{
  "parallel_block": false,
  "init_mimetic": 0.5,
  "lr_head": 0.00777,
  "warmup_steps": 200,
  "doc_mask": true
}
Each number is 500 + 40 x the weight over its row's rms, rounded and kept within 0 to 999. Layers, rows and columns count from 0. Numbers have three digits each. The size before them is the row's rms in percent of the matrix's.

# layer 6 MLP down (transposed), 2048x512, rms 0.0676, rows 41-95, columns 384-511
104:457481480480461567548553470517504511543469483512532496500492479538523465488547490416548492509496475521492542419508500514518520496493469523517490462493470457530464484509504504552426501515525517495569507473535495575507500498528483462507590479534588484496510512448484460507504504485511486517517493471497520508475475496539533487514507491433477467536512471573503517505557471564466511538537
098:594505501468423551514472480524460455477420449553460541496476537461509504495508458453496491474534468437460492459533513539493591504524478544456467545481512513507505504466471478473516490546407470482499473501504478479572512520494490524525542499458490511500455458501458521535499444424465464574540530572470506502518454538489565483491397487500509517498561530467475450498524458494511485400397
102:455459505476453508548485489551493521465438485497492463502472451556547466505519464545544510423561414485515560495499448496491560499425416476545489415584479427556523510512497497511516472472502407469568539442463551489446458482511488502455509446521560441429498406523496494539441551442478539467451480475504497567481564535520562503490494533498566531465496506604457503547566518494528538527489
111:527519522577505424538540528548593513520566475519568529486452539526542449532520512498474453436541522531512487553468468420505522478506475482471464426532489479511519495493500505465523511493467481524531506513502508539529461520467574519520442482486576589512544493501516487561491414495497497499496552459496549510509499472516454462486495580520485492533525527490522442499515476475498464419475
110:592467499508438547421508502461478532505467470502454500471548453503405510549466506484487517486544537493458543541478475557497520455511482498498462487498553465574480512530542528556533543553478459504461427535569536510462518566499511525507434492439461465489510517577504522466495509500464563483507519492517498471550524460531523560454567534499510430481500530540493548447501558504461480569532
085:530572533486460499504497516489491504513497479540546483458531433473509452569443534475390442529479559504489457546431498453444527542445539540545532514467501490507603475510473542553527455484512525529476543512535447437526539516496531486453526515474542477568519480474524518553573533504531534537474512521555471495489472483556480478471495567498479475511514513495490503549438431576577445646573
096:490487502457484477461516493555499500504531488473513484546554499544478509558513502491497487479529487428482520538396453498550469501574504543469511483465483519471456559532480526499504597489512475516516524478526510513576540544435563446513519453523512523494455466631457472518519504552493538508466417535537500495494450466411580453559525507531540523448503503496471515510544555537477446465527
097:520480537520544509505559466581492505490534526536506496448508449549535475502575500447498460560481486471490524429474476471430440456524518446407598511503498469430535514487504497483533510543576477438486485452517528555548477548480524539559528527502498507475534505541497529472433511515506420475523599527482554504447558597488445572544528522522516501460485500540521462507535486587507422454524
113:536500475481526538477420406454541594572476504482555542452517440487570438536551515534453502582467468493493507436515469429564512533488499518484502562553505540471512534583464558402475555475625458550498532488504414535449548550509560443501507565533541501487497528464524502428536465510521505564516566531604508479502495495442481529459494458510475486537542480480504484489510465448472566548510
100:427570494467494474437500489503492517549544426483414514518531543517542567524555507519488487568481493496512551460541507529511452556493510461496420561475527510511507576500529470492514510464520476435481501508522545475473519501492529474484516450505467446430481535428441477510527456400433530403522530475563493540585543497488477506506431455505514521529435481567527480471526454526491485447445
101:479534493463513502531429537559536531493526479587516533519447584508465540508555517480457492565449471425461423522525496542513550516494548485470533530516505410562536553520483498495416509420524543470527495532518465448473480521449549434524508533494441479531459512508508526459499488475540522513468560514467553537560561499529580464518526501523495475531516457425427502516443436524536510492444
097:510524495514510565526493476478526479494427486459451488477457479444491454546520447543464417514536520502519576495471419493468526535504497557390440366442495525533502530497463565442539556531499512517514551527508566489519475551482493600530468484527506476497540439478533493429456500472500476522586618497491467485463485507495472541529540499468509579488523438555564531503520497465479549526502
088:548609496477565526548519531553494442572527499534518462478504553516500486522521450470468514537480550538480519558525499546487598442504546523552486434525476430527434477476456532455520560507492514454496434484450491535530536546491527510551525448500490452484506467511548539470561568518450484474484605509531484462488419424449533522504489499530525484489522529468532446451435517496569561491532
105:451488493504416543501477559556525536481539483485501559506501531444531523500540460471578473516435481509510501596534475464485460564454540468514528419499529484433450581489520541507543490589541540526484456468492489479472483515465456536533484531498497552409526545471470462520544545487548465540482501501436482498490512462536520478492511547525440459509479468547494589523454496495559461507505
089:558510526504575456469564510479557526513550468444446506525474559447415524442485450431482470484527493514538540553498515445479471562520488568523565468482534483576520525470510528505497503460414547498560512532525474530538474483539484537576478512571448453577426559590507457484491500526456513549525451517544524509517561494524523525497509492503548502488427524457460510478473485401479496453501
106:562491496511517503519565491549504584531449528562580441415473546556550519453528517539474498492507532550490502443480471472472498503522514492489518478560448445505452493407563517494581497458478475537597465506518516558496545518548510501519493412479494470467463434422498526525502544539477536493561537533466482451460424527541523490491458505517529536390487479498508521494502508535472585436520
093:470486559520517537513460522431508611520517465487531428476473487534546480539476506488440508479547546530532542463508477587471484568451500448452429460526474524475480439542422496459555451454509447435549424560408425475492485394452545527469466478504521518493555431539436573484631368481463571508505508437490531492479396509565549492586477472473446503438472476584477525438438453459508517490501
105:521483453477492488535535418540477485553467453507566552543458467559448507454462515478482533586500478444503443540474482414517531541529431470508505446595499494502446481438479523518441487467562573539491575482545549506585513467457435506435485520503497501504615485521514461505506551536588438506506522517521490542504497461485523525468515528517517501480459509514558518461539494485486524480498
086:509540490463511594534468484531465446444450498546496517448491386564494529467545477489491513439483495562493532541550589479455448497611390550501452452507501570472514452459551538551514524519482519516571441447531508507487495497548475471545460441447428447552484515599455471498478525506471480488411507560425476561504509534543609469513564520435515533527451551480569497517470543536581415460563
100:546458528567568473467504534417520464504471592451506521515456470486535491486556492483486531505469466484515474544498486494454524476426510469462459500509472460555428499532516609577459460440503453489521432565504453485509515498482532613504513481471522496514559471529480514486415504543536503547476545459550412480480483457522548526497420506491525530492551589501455473475479509485442499420526
103:592568561463487533503560456495446522460518509525566516431472518559473457459567467503519533451497513472517574479470568515521574523508488527646480504489430482506579455464473453494494481561512496495541494536516525550498484487475544487489465480492507505449526544509478580513467474521538515535514434517482498433511515481471476519443522504461485561508517521449525519494528531543454563429485
073:512553479427503500545492527494465442548445510532530420489491530484491572501517456461535496510504508478530550485534502480533491519478472524478548464524534512519490492497484483493525433455581504496489463458505487523504457443565397436524518484528514562489529498523470503472511505560512547490516524517531491478487625463556472488544427499457532507496496513489524582512522599464511514500543
108:484434545481563448541535494480426491473536473475496517507489466504501532556543434473556425475480467523540476507422410490505491510524499508565483435469525552495464504570474510526496495484472524481459485446488562506494470488541464514496535482535543522514487477435486466462463496542507504487477478511514537585500404519467477434482509506568460496520506426537443560550530549578437486529470
096:512496497549543525402486497519607560527478522512475501586463433565496525558480438503447492490511583535391464467523537443484443479555483446439473569477452500543504442543444521488500498525528529522500490524560494586543513531502550506565488513498531508534533529483497518466472480413441504572507408541489629457495438549544467491581489548514522490523474507551451477467520471519563519515525
099:509516469504466475545495466495533501562507559536472518554488499473483505486513428485461518427507469551557524451453504399491541489543478445545530437477526552469472466477515550456498469537499395559503533530517487499525508543476487539463478529495493504504417514492494520539577499488484483515409449507535428534553526518485433470553487493499454511464546524535491497528487480489554455478522
096:564491558523505508479557516461500483512485499508486499443457494405533529492467430523491529509465538467451562490437519511487479451527456473467452450458535573461502438460438479560494468529459512468502507442505496484445514471548517450404551586388489521458491516498520503556513460401517517472494509478480525472518497526476466422491478531519522494508485441473538537524389486487467446496532
102:431469484455497524542535464477515461527467499546544420551524514547514481541507513494537489507498494535451505526477427500497485639495526491507508501385425536478459478504556510574561478453504503513474431455474568468433526547524439466471486490505493425567538556520471429485490537474532468569525454525567436516503508443490557497525560475483574508545454474473523464475542495530562487486521
110:492455519439450415564481478493512596493475497404587490469468499520504535501509468465473476498473530567495495454526441473491519454476476508463533529439501497493489551423553557530472467499469504506477534534474563466572470573444500451528504517504416548474518481523589526506493527564539487520487507541467513519461428479551499472517534534509527475485552445502464541479522525484463573541463
093:465505609509480422526525515511427510515423521494409463565550472461489492441555482449542457511520453529526563485498524473489548497479487542485570528523504502478451502486554548501493520518496527474458477599464472562544499525528452470501442519455550526472502502505471568502509494435507505508458494494526545489471544481534506470532535526477497500512443400541469541446496493529522495518490
095:529561546528437471560477505570544493474454486488589517538537528476444461428434542478523419552511479488608528529489470543526403436551479501509503521488385491516531579476527541503518520529458526519520496464569464524476490434436505462505466518458423524522522493499468516475543544509527511452553557547484432443426534511595471513478516477508492493470487478435443525475507575525527457480594
100:454565511477552532546509572491515513431508464553518443446467474535473490466520455545496521517545434492505489477448516417467560568491537522508521496453500614506492516515535463455496483433579518489508516524505471496520551487557476544454541498489458572475496522524497493529507499453538520582550469531467534516452563529520495449489450395477498489471518438561491504501474499502546510448529
101:447516489502453510474517506559512443466491454568476397533487472456419505488490508503524517498458489478474520509501511479541519504510439475443541504453538519556446483469427482519485462523550467522434467455594532506553501520564539463478524536480539460385460489466533537467460531503565484453537498459432545446505488451525495535506518525548454524489495513455451468481486518520589532455513
098:521551440517496548528521484430512457511596466549518498432466475429381540506482491583482530477491510476477489494552515483500469522469458450489559488477522476508502510529534383524545441519469487487531502466563464534458560493381478492476438591417508499502468496514511443459498432536505507504492480571479494491551503494518466572581519401475476448541520477432495507505496508525473493505513
099:446425531536523473510465520488530519482505487492524520512504515559536491546494440550497489552463468515476516432553501494586487488469556575521564521486499423501535512471474467465465505461494546510521548396447564517512462516496558392504474471643468490428494427451493463502465471441523515532516444572500501470530474482567490451498486504476470505483553478535464524505447518452599432451497
083:510483534553446555545515617486515472506535476586516463420474453494506443492441515493415542492480533488498511501534481419468503475519474538498553497484522477481507474471449495520454394502501488508518573500503468467532478495479554512569502487547502509475497489484419524515477491525489580549476465552544571474527553412549561553481485437494473483539474527584479497541530505556451512510468
101:527499471513469514532579547466506556495525472456537509555584455478505488559503580470513487466540521478498514499434505567566494478461466500462444546507504547519563498508414535476449585409515525477465500440528560569442514544516463555541480539490486531499482535457475572518477421508488521498455568536538405466553490459493507487485468522472500436445555541451455472549475530419496457499469
105:503474485486487537513509512456502549488484532518504463457561442484545451487366505510486472466495484523557575526526501511568524450482446502499483477494478537465500491435520505481543521491555502515497459545551511513456463545536506456445516489400479478505424526487507499448513546513487484529532549488469547554509380548467527519339458540527441519492500474459539520485516449516490518471480
099:527458545516543483488517509592528476549458505539465485476538454518524503471530561504506469545523501503514493486506409506550489480459589494506520488545561543572475507471468602491526562510551459462518551464481489520543499554526492401527572548498429451535455476488502430494422542443546524459466569444508529384472457561448481452479495491480510423511544525575451484438488495509475409458515
103:445480538506520454493471442502439537490510540609463506555481570474500537498557587571509445501463521511459464470546521469554504481463480499533560498503502472572476470530517478481549566493460514535444513544562472527513470481468384559502518492462533502527506561544478444545558481546533552551464507507547453543387579470554477510455406438419488479537607503531436540541532446475484471514504
099:463495445556425527485495515574485571462520535526471520493484530546563431592524490525529484484521524548464480544469447523496552456556498590554516474487526479430566459494485508451506452528443439478492433448480501504497474487508519447464469586524524441545536549480480479421554436502499496465476559516490500509545479504524435468564457554523487470467421506506441483508567509509470508475535
087:480570457502439522526509438471530536527470487537552512390444444547523521561496511461451484525416487542489473449532541466493590469498470558486510512532490516537501523492441537434546512510502426546483523528443458485594493489464509473436527482466528466533475449493585561445472486475457505466469467515581556488460545479483551508445508475461445505573455502520505492460494504437530500474444
109:464508488545529495517536561527489526482510474508506504447483546514491499527492465471521567462542506571440598468574471498483478508425512471484442489498514443449481518442542497469487463520443559533497594447475446459425454502530486490526496552483527552453503442482478466483504478452476547550476477485530555507487560449436526518427446495488527495457455521460473514526524490417550408484574
099:490522518476474518486440483488507504527509551489534461422550469509499552547528468486553483427472515468484490466463496476541504501535538538478490501449453471507491558561525515419433488549604529496504488491501563447485532548600461526438547506460486560484502561533553551545494598510517509452524566491543548505482413491509419495392540440434475550521514547538539516544477506449489474515469
102:473481433494520521529461504514513500529514531543455506456513464521528530491501466494480447467511501433517519454457520510556589423477425450512504510488471479510503510436483440542461512517488476491513540591460534556528530473552489405397487438439486492571545502492492508446476532465494469445498532554440495471461517425509488497575465511463492471500495455483510497575538532508553492466496
114:499525539501524541487532550497491456568461467486514563540547492539439514499615516491493537447519430437485513485498502508485465555551454519539464415431549531562434505462478455548545483513566440504533538471539552510583455434499433470527526602572479534515494551450514515541451551550511456442489471544468461490523516535489502463540528449477533522473490482531477547544482525486395520527482
100:524548515495489453562471530518547529531513520517505615491471509523491525534546448450497571467514496507611548526496451550522511490483513501490479403513466461439460610516497476559540450509465514434486481489472547506438501434496511554494539494506588470481424565477522510467522522501531547535413523484524558504532606472536482475552521488605504452461476539517510549506475544576479454522471
101:521509474478544557457498552467497505519466509531547444508497491459544572520553476513485549473490525556480449453419488433504496474489542475558630556488539515607493467542484497563505494449458474538515413479482536490548534473480472570475464531564488551568484509499482503547469488500526438578465521459453445502548551501492462438530499458525503499427520578587552531516426568468528515511548
101:555434420519471481585485543493519463513402450560479524592519398517540448403508464503513468421519598518557494475543465529429532529481445511503520563539449461553465485497505502423511535608467475508490563497531530512550482563511502535518488521485585538443516533452490547544483441522502550416453543490479470553468498462451467456546474486430523543516441467479589479525506523549521568418503
099:542564474500448533518535546497508484528555452519514480503547481496454543503487516494447507481511570519483586449526448556487515470458484578495455476482430410525553576577506516550505433520479518534474580544601469439503507498404580592443521518522436530429488438505502525389535440502550524505438553454568539564528474528511562498512482476460460481475485476398464492440497510441499489496446
105:467470526538481487465467573433496546540472448566520452521520511553462544519612498522482526515565541472453531477605499487539485525527512486535558558511485503527485463485492541550512500509482579492537479519456507523569483458543460494462519472514476505452557460521409576459497482561549532514505459558512425502440425527506505504449502468465435509547446466489484533490482411376517472548457
076:522529470456481510485478589531547507512493526540538561522407449499495480504506478458473535495453468536500480500465408461543508465478491483514508527485524552430484493495492519525537456467501548559416533529491528463609522501554566498564464465536475522500504495442544595449526498479520569536468492476551520511447538526567461488510445510484463452526540501546623409563572444483524493438422
099:534523459503509538513475559397546489502493519469516468486525411509434515516525513540493454537467546582547468459494497507516478426449432617647506428475527469472488473498553468516546492522525474582476450558558474474517465526455450467561528495515528570521568529490552519521501542564462491511362590484507530523490477491543448411498454509466403426538511500541499478480533475591515509524526
077:544529547479556517465474576460517538456457512502518485470468512627532488454534455559422496513512533513482514498544517481543476513473455501440481494498521576510487452435507530591523421515517505498402536503468501537530463491501512594489506470498528503477576543470566544495470406534470519529439503490555560499482552513497490445586494493519488474575485576498512491502527494527514541529465
087:442530484522472503460530576500468450614535470485509517473518491559435462452526465518442565525478541493540468544492489448466480479444551470489460488532483421391555434538485518496487412480403486530573475559460504430477447447473505475492546431494453506507546511543510492483487458449513520497463485475501553494476521477520479496440503492422529483496489480526500523482560499497459470543558
085:517495596517508569535508490517474498507451450431454417535497450517521474504536486507513506472459509479505505525532499555499491580472604544488517500549562562477570547467503489468455514443461452500473465455516450516544526477516473431451558510546497530529508494531458473488477523518483479523553565503444532484494498552565509490581525477423506500475508444474468605488557479494536464551482
# layer 6 MLP up, 2048x512, rms 0.133, rows 42-95, columns 384-511
096:518482499478499556487581492513564501472607537485532435477442493481491525401510524532543550513492519510487498480502420478425502431454493532511547526517535497517503495562552509485500458525569542502495551488542536560479451524522518575426463518534576552445495564512535571549593503469560563526386482578475530435533508538438555569476433514500549520471515432502530504446480477429572485458466
102:549468455472446506537503511508539503446441438497469421493586543467470502530453507454467403476535498499491556450527439479529489515492520494482501508460540434473424481519529503495521512489565520480564449492498503550531538480507517605481542502461501468496483532445550467549443484484532474505421522478515445508514459426464641470491504451502492489501434515471513585492465457512544523486562
110:453513383435532425524527522427518508517491532493507447587500457462451556472490492563481535516508450461554532518488457451543435527519518454504487478500551532467524563530530431505542524558469421454499432539476565423492454449544466492504463524489477497429530482526545555529521509565501545421546490501510474459405506472458526448438445426489578459447445509520566486523527467503574510496527
109:489448520511575450553518509512510534482464499495486462504354533559427475455461412551479543425487527527489473471469503485455460500484442468441508522444494473516552517473471514449490488525472499543488535469450481483460540548528523519432481508414514490498444482505515463469479491555466444603454483497457477508498495487520505458401539441547475516464588517473476482545493504556539444530571
078:475456547511459520442503399517475495457489547586498507462518479435527506426501499435530463481549478471509454506540451490560533523569447477586513476521472496472528504527452481485438588396532590524476510594419490522512474493517523536484537462512503434488512473523517474505526475526501482526520475469472522444499525531471505490502462544490426459511553461451476456462474553512486484549456
094:497531512440482526490563493475498563507536427519531552500512498528498493455440449416475502513565538491476537487468489476440446493521526531536509486468494463432533417487468526508578505417530446539538554557506489476519381523488403551561471474500461514541479508469563567499476507458520484516503571481402521496554420509493452550546482498474461519546504487517487484471443519442473500448434
103:460472560546517451517557545511556498559491513494480593481521523525447478484528481487531481530502463346457471437505467518539512532491475437455452430468442499485447471467555491430555481501548522445497502572551486502493521473515520539500448507614516517456422454489501504547561601459528496520538490444526457445517540447505490480463510493519535514523457475496533456482462488570533534537436
113:493535497520492553492458523518526496489524538484539472481523476495554411488530468496483491482507478516501476576513506513443475456492492547581573508518449535494478575572439488461502455429522520569512529532464518456443540499518504502557488508591501428463501531496475501503505463525469478507541497457569553544483572529424515522557557451511494523541495472465475568431445538474492559479451
103:629518462508457556526585515503541438499464502555433462520450473478462464445478504512535472496541447505483521517522466490468549509476545494491543516507476485538525486499546460488432556550473503518530534448516450584471409503506468488435500537495550501536540488521506527469509517488510511476512485428503524507505521576519574455489528446518473439433518453496468448566504522486514535568508
103:510501495555451488487541480518504438536551510481448488485466539560521511501492441461536568444446499554421571473524470500505480502564534434491459446582536467464500445511529454491475507517503481440541503434523458529511518483550506521504528511478525513467520541439490526525507521549514497468486504522495431518509496545477418465571500580498536489500546555539485496447594568528471475468471
098:456525565547440521474460528563510501490490560475415519500496438537519560359469482446571507448567439495567467526565503477482526476478477454516436476525540511458558502493439532440481525549521400513491491503551492490482534634535483476518461505413578505490501482487570478506489618471467529545474471519513455439526545482428544519446530472511534564512538487586560554486490488481528509499458
078:495488523489444499485512495446510532526572527495465501549485469477461508468481521500404486524522418522528511497465561512468432516506395520515485493481461442493516535525507503495453484502517525477525514499518466504499504492465496529523550399483484535450492472504530457497555478509432475417511575547460452469543405480415541480534531465543437527437514427427496455462495515490514479511580
095:525500470510471480481488546473560572481563479483580505520530485488501504490449497482449526519473462460548489499466527514476506529493506553505552494510488463453531531536496537505449448564505485456549442520522482541524453618580522601518500457515426447509467546508466509458485511418471466496455419415472484541465494465517527497502538456503518515589545598510519483450612468474500477486507
092:519441496515448583570498513454494659469491588494518487466510552550553540537480580538465471516497446451506435546474499574400516427500495473438423447511450509464495498477460436501491482524524471467501489523465495513478514506419589479468527449473470494438546496425455506487455530527499519513525458458514556504566483519540445508521532475474500489496460559526500490456521420508483524534463
107:468487575495503467516529471512495550464492510515491541506518527424523482484529564533531472507435492528521513471484479537505438481497469581539499473436463500466459466521470536514483493471474548504481500522474578529571538463509507516475508448493509524516452511540544451518502527535500471493547491486504435600477507531490503639556534488568526497494491591515441450401469501565456461488441
086:521591547505443464496513478519565479440556515490518546508497531503490534486493459485574559496514518533483463492569581526474497549478527566478513425506532489529543540505483610535493465481493501521483588511445594544464462534524458510556545525518501512557540512410529506482567514444513515429525525446474493438462498476417452489422509576516551517554537501426507490557497584601537524491496
106:519575458501498472525447555502487512521471485518544457519488619503444543557463498462492517463504538402540440528509451508477537464534525518449535491575492467492524525502524436507469486521526536488425436458529605536469454484468522485540522533467513488516479524474567538475503464446492521510492439448529517526583506504527454532536470437474514417521514483489470449501388448463477538445516
084:518466475465529491440503536486541528525471503570473482442486539442494482483497481534562465520511461452583491428543499447511528467441481448498543435550475512498513568487485498553453512532536503531487526650529470478510534502459437543485573514510538519521472527430499417490489496541513569473436502446456431511536463493497489526476553470562500533446488433498492462541473536542444520470558
100:520479497463507479577557520459493522429490529534500528503473486435456540463463530500523510479429497419563481405493547473447504454477509404537527462506474480521558499517492420545590502556539505486530531502509511543519511514519456441504520486541594528439414445552574512486506536533491486534529546480530496541529513513466553511505452518479500435492533497478406494478438455520514598487542
109:510546524490564512467476492567503583512526481500555548507533464457496493480488503466533492517512515527528473515514443493503501493544484479618511496476494524420465455490480468489477480474546512496505477495496522522515492416541481514454435436463566465553496530570483479527466446494424498468573516526541472537624402491546463512581555540511541528542483594477548444454511471531472440495513
086:510564481500473512459496498544514461500507536543415568416520469552585438513546478521502467472498508537472469457476528550501486496522510562464444534437453527479533495522469474583506504543521527486461484443503488460415522503542469518533509560477474538517411526477523453519550498536463479462495498524529449506499508550487505570564500510467473546496525483477518452479583470578470484485489
110:595495569524500471481449469544538447532523504510497474524515521442527534504525441405472484527442585484501590492499445539427452498510587499545461517487555543488466552503547485441479477436521543457468487536513502548441545531558477459534495404501514459508448549555541531516507577495494501481537546403457470489489487548466457533465487498533535501522477503526490499475488508476494520482515
094:504440540528466529517554483413477514562523552443526470522506467462505528429537487514544512549553472542484480405531476527532510490508539476478545556501557477471464466543503465503521537454464489473464640558534541495474493501487546503479405517531509488497456574514575465505448519511527524407515512480506581475514483478515481559465459473562535514452539514557575596486569516511518532507477
099:537476500418477531559590522498486513497528471536525525517446514491562511456544472546547435534487491506501476452489451468520429434491524515474415541491504521520461471494508527488487545421499521521446496484531542508501485485522517541484506549447533494573483476557533514571502455530477508571557496491562550536433442502545481487442464498453479460509412522505499543431526453516516519487454
091:439442512458499442503489490562545446527471482475469555541498507489510536478529584480521506502419462534536453494554493461429558557447526486590551559517501485478529533524509523536537414490522528551534520516500494530516507470535422537525506496489426539542513504529581507513578610544464475515460477481486488414477530510486439494431459451513458518409539551409549567558506416450549535499457
097:523427508474499542500519426531472508460441497458473498492522507493507461439533512401555475523570520507439467536522548534543462512508486541446487524480451518522544538489537505503564459530472472447492549459545415532496532451476481500543523525499496471527535495534489518506507480502467498543504530535536489553521506548512510495426481501574375505507437520516472478508423533575480524504527
104:489560502506501496482465533523470471540467524521501450594484447529476431578500474542497461510543464476446529460476585492404563530594594515476505531498448495552519512483585502506483574459495493459488526508453480518492484520534544483516422514590467564509439491492458506513478515496511458503509495466562538479500515467534581437550516465523466510541492587467501459520511544534609457505497
094:497535476545475475483496440506576453510520451546559490506487495468483460463470517577534542514540566539448550460497465520512530520523494485462421515487476493531528513540502521471496564505527508509526458487548539475467506506449527513505493537476470528434502419569475495480506517499498450484562569527488495470459434518509483499451511467521482466509468497466528498517535448441480493472560
094:513481464511592525531527490526478563451446492555510514470446454517470468503534445422544497540468513518484449451473568502481477526529504524493475448496446501398515519500483543552518469482546590529503487536478488515478492472512525487533541453474521516499590528449501505554494490491455509541476381517507505509532526457443495491519525490558440499423580512509452514534490589461406503522485
106:557441512505537506524585432442548511551468571500492524450465470504538537421455462553446533561524570521486518507417434510474426545480525515547526580507508482458551427506540520525453418533534507520503531469524508499417506540522579474456532474451555483496505447511464479476553522570534507503502472506539486490525572538525444473498509467448493510534490498494442471499464523449452468402492
097:490450421541483549494529513491491440522517493520518616406520522510393490533487467473479557460368486460515549483450472534451459561446517437527478517515494543565523518529473482541424531532444513483508505446503476484510474474536522483372527557506442571478464511488520503509518439487593413495500527548487513498478527472521485470534452519520546462497529546532514446505464501560439532548481
096:506535500452502523472483525548482491448517468489538501550478482483461500482570464551546401499558564436506487533527473460496525540469419466522540514535413528421522532545503445493481481452488457535539524500554545523518508433490476551527443479507511563494547481505499482499497479533531451473444471497466520487492491504446510535505589515481547467492522541505490515516438525472544519530384
104:423496490487492547450478477464505470535511494503505434518506510531521529507520557553525513443524520449491531576491528448525495505473519490498510477524482511533580499467507403524493524395452552546569443520511570483488578455456538480484537506507467507556490544555537509474498559494512424506510434464462557496519518504506488483553568503505479530447489498445449508510568469490497579489488
071:483491474479482435459532466543466461531473499442445537555509451467530524506556503503565418473524457547541484511497516499519479500438544455508493473536499520532471500481517516472548520520512462482538457502485547495468490545445450509477504489479454509571527482524541443515478487491564487561554498440543482484533461513465485487550477569496540557516529440424493537464549526481539493523513
102:446465561507481538483521447492540551519536464507500485548522473493359515535558538449483467461485489510509484514531531616530473545572495495513563464475479468479547506518567433505469517486548496511569528541490580524508443475569502562495492488458487509487491581588508518485459444501491516519512507486502479530532511514497484522482495493481494483476463497535532523474454502508572480462398
097:483498491466491481494531538459515523469516529542471593510484491367523502508504530543523474496513555489554473499532443500532497515478494500516549472451530445472490462541504560491555384457457487571516489514484620426555596604566488557513471520526517483496447515529528527534541467500508508549547453510485553464496546539524506563452440483488517510550425494526488537441496530456527449558519
097:573474533543478494485527424463501430565531510474573563519487500501553536503475507525521504534622511474539551547462488490478475526496453544525482490494510423502424457464501554478519527524509534539538519496510560533462437484581552515441540481501504544493429496475506483495453518445452462449540541460482465492500522506468536460489444527511485504486501491469464505375511544437559563528469
104:431437558525551482547522394560501520467481522478456524520491519391373491536553498497540467524499527513431546495549510571505477526511504457563521524564447518501479459518528494471528541498500613519522510467500480517505425555553589556426453449549495519576572551515491527542475466448497524546555513519467487556468530500498507504509580565548528566431497463528499504521522474517601484542456
100:516542480494528502524560475522461509475500477502463384474467514553480585538495422489521415515533563473543537504478437488467493455442449507536503553527473529494465507518516461460486526499535543491438533568496570492402448528536493493464466519497474522436512480535537494453503526465520502484463548542525532470452505480494512525537529486502457450487495550521474457519495514583520507536508
086:555529492482475439472495460532546548428529516424531437457465520475535531445513483482476524447456481496519518514543489501480625540430439504559526509517524477512493531435525543488518538397545537436497471491460491466450471482485538525534488494478403515531580512479514525489514522570521519567530497486522518486483502562480511437433479522550515484481488458532428569459402476525461517522512
096:437482470472477551500558486506547485553576515452399475582497506516474454540513486506539490427544439534477447585503580538517488521460538473512458584539520532456464525511423488482506467433484510491503527503492502511530492562509484498505416480469456517558486532522507531481496491477492468515488470521560517522520490542404549499546489424460533553525438501528436500429553473527531547513514
102:511551539493499489482547483513472449510515497451497475472492466497508542531468485531520529508576560568444548498510588498501522528450502507510380525503487496516557458529555464501530483483525463483466505443465413557515452462467407516503463465479559420542554458500535429541603557457468486516558496498543466528434344527489578499534501519505493477570461464440456527480488498497530473532530
106:507460523521479497506460572531535466549467475449554494529504468521430498492440455418416444485469427550519510527536473499465503501506477537495468464522479533487542489551466498515520505561438477462411477447483513482454524481508449489513512436444521442550546533473470497481433454521493526581462532475511479466517509584484483468581529463475512481503536477501593513482523503491507505521559
102:420465506526514500505523485512499500508520525515481524425540537555488480539513555480569522546487479502485531524445508466463542509504583443524496518531506538595461482512532510448483435442498541587504587507521518510476521482489548518570543540515526473455531477500498467508500586552546508539483491481475513458466548489504424501518604479507462473495444497459554468519535508456488446444439
091:417436537364487448520499473444513579534467516374531530479534499503516549489480478466475513443470511512506418566492508506516524576437505502519466526496482510496519491517547490437444566480517508430508494551545544504513468533489587515487457510466477506511456575519459549498517576474518456491471498532497486541480508532445504524520511411436456552495523474537507565467498464514461446492493
102:514543545500482512526436451463456514507454479568562434539499494530577500481477475513476471441534541482475464495469592487498472488460450468462565522530514539552498525512482479438464566503450475540450482503501513509498481489554575506349563356471458488501439429506508533521544475468465470465534566497508471512490564518504519565567538506493511554448501508519513496407548512573510562470472
106:501493528544461507416466516404417496445420535484439578538479539491518462502496617501500551524477513461532476509537450456544532527419441484506400463489521470568458549566498460524543488522535496515522502487498474498518446508468463482474500539601507500532531532487527579514492459495435502511485450480549539488455487458504515462498517483499480470589506514518520450487489446487469471465488
092:422482474511479552498521513519508500503510551552506512509491509440482517501524540471454495484525445480519494486436450476532550512424542536493545482532484476498529499499514500547433547474522453485501508484534464528507537455608442535523493460515470529540458486465495514520611531520509552509520495499543513485471462512501532536498517471575474427467437478427517571440510546558474504574565
097:482583480494481534514539560577496583488481486536493546539531496491476474484577524440520504453447478459495494456482488538544504506474424486495499486486480470490494532574515438474484506428419526513484513481432421490488486541528467512539529517503504539498525557462485517528550458498567531549552477586462516497532534500462567479457471548541495523530551536490556481495444499518590554446502
076:529458526482524457476536518450482535533573505523481519500520495514553510506544510433487518484523465485491420560496442447538506517504471435508468513516473483442455500515469560493511568539452549488547495485539502510494488466511503536460520542485488520508553476589490522510444491577506531492540573462584462545534536493480538513443516510475491518481492480471499562542567455475458468557527
101:545479575481527517443494479522484534523527494459544501505514478439479603475443476504498528489495535468478452561513454502479543436484491504460512479468469495442492613514542536599459541446483511549459448457436578517537502534448493488459503454501510536470546465546518440508482549503466501498463549449516489506534440555512501485440494563528458451523496528448576488541461440490580467524455
078:510526473462486514497545420502425445481529485540472492536526501443503522440476496493503462462577417519517440512444482591489589539467494481514554525567511472439453459479529513461512452451467517512568487497463480524500489473477510453460544449539501500507453456528495451550438489491535451435543490511510450473532483492432463493435508483467615467444426414472524630532473487455535499529506
080:608510551595448426522478444545536476475440495523430529514479453489475499481479535469555514527570492471474470448482474467502514467516537490546506559505545508644435529432457518482517553509565476455453599488550494506525567515561462467512504519462524462484462454447448488526496451476525535517524506473551443533475522532469531561503496506497558556445505505407519508430453505555407576510509
090:515538420492477503473454509530509532505493494587532475492516573408452564466582509484512538531436463453463385542500555515502550467468494512449475495431497528540450401466478583475502491526488538549544513551427482487415509528498483511522488502433527404515412482500499439526506472415482530519478507462552497531522470526447498520462484502566522493524478517575552523511476453456456492526465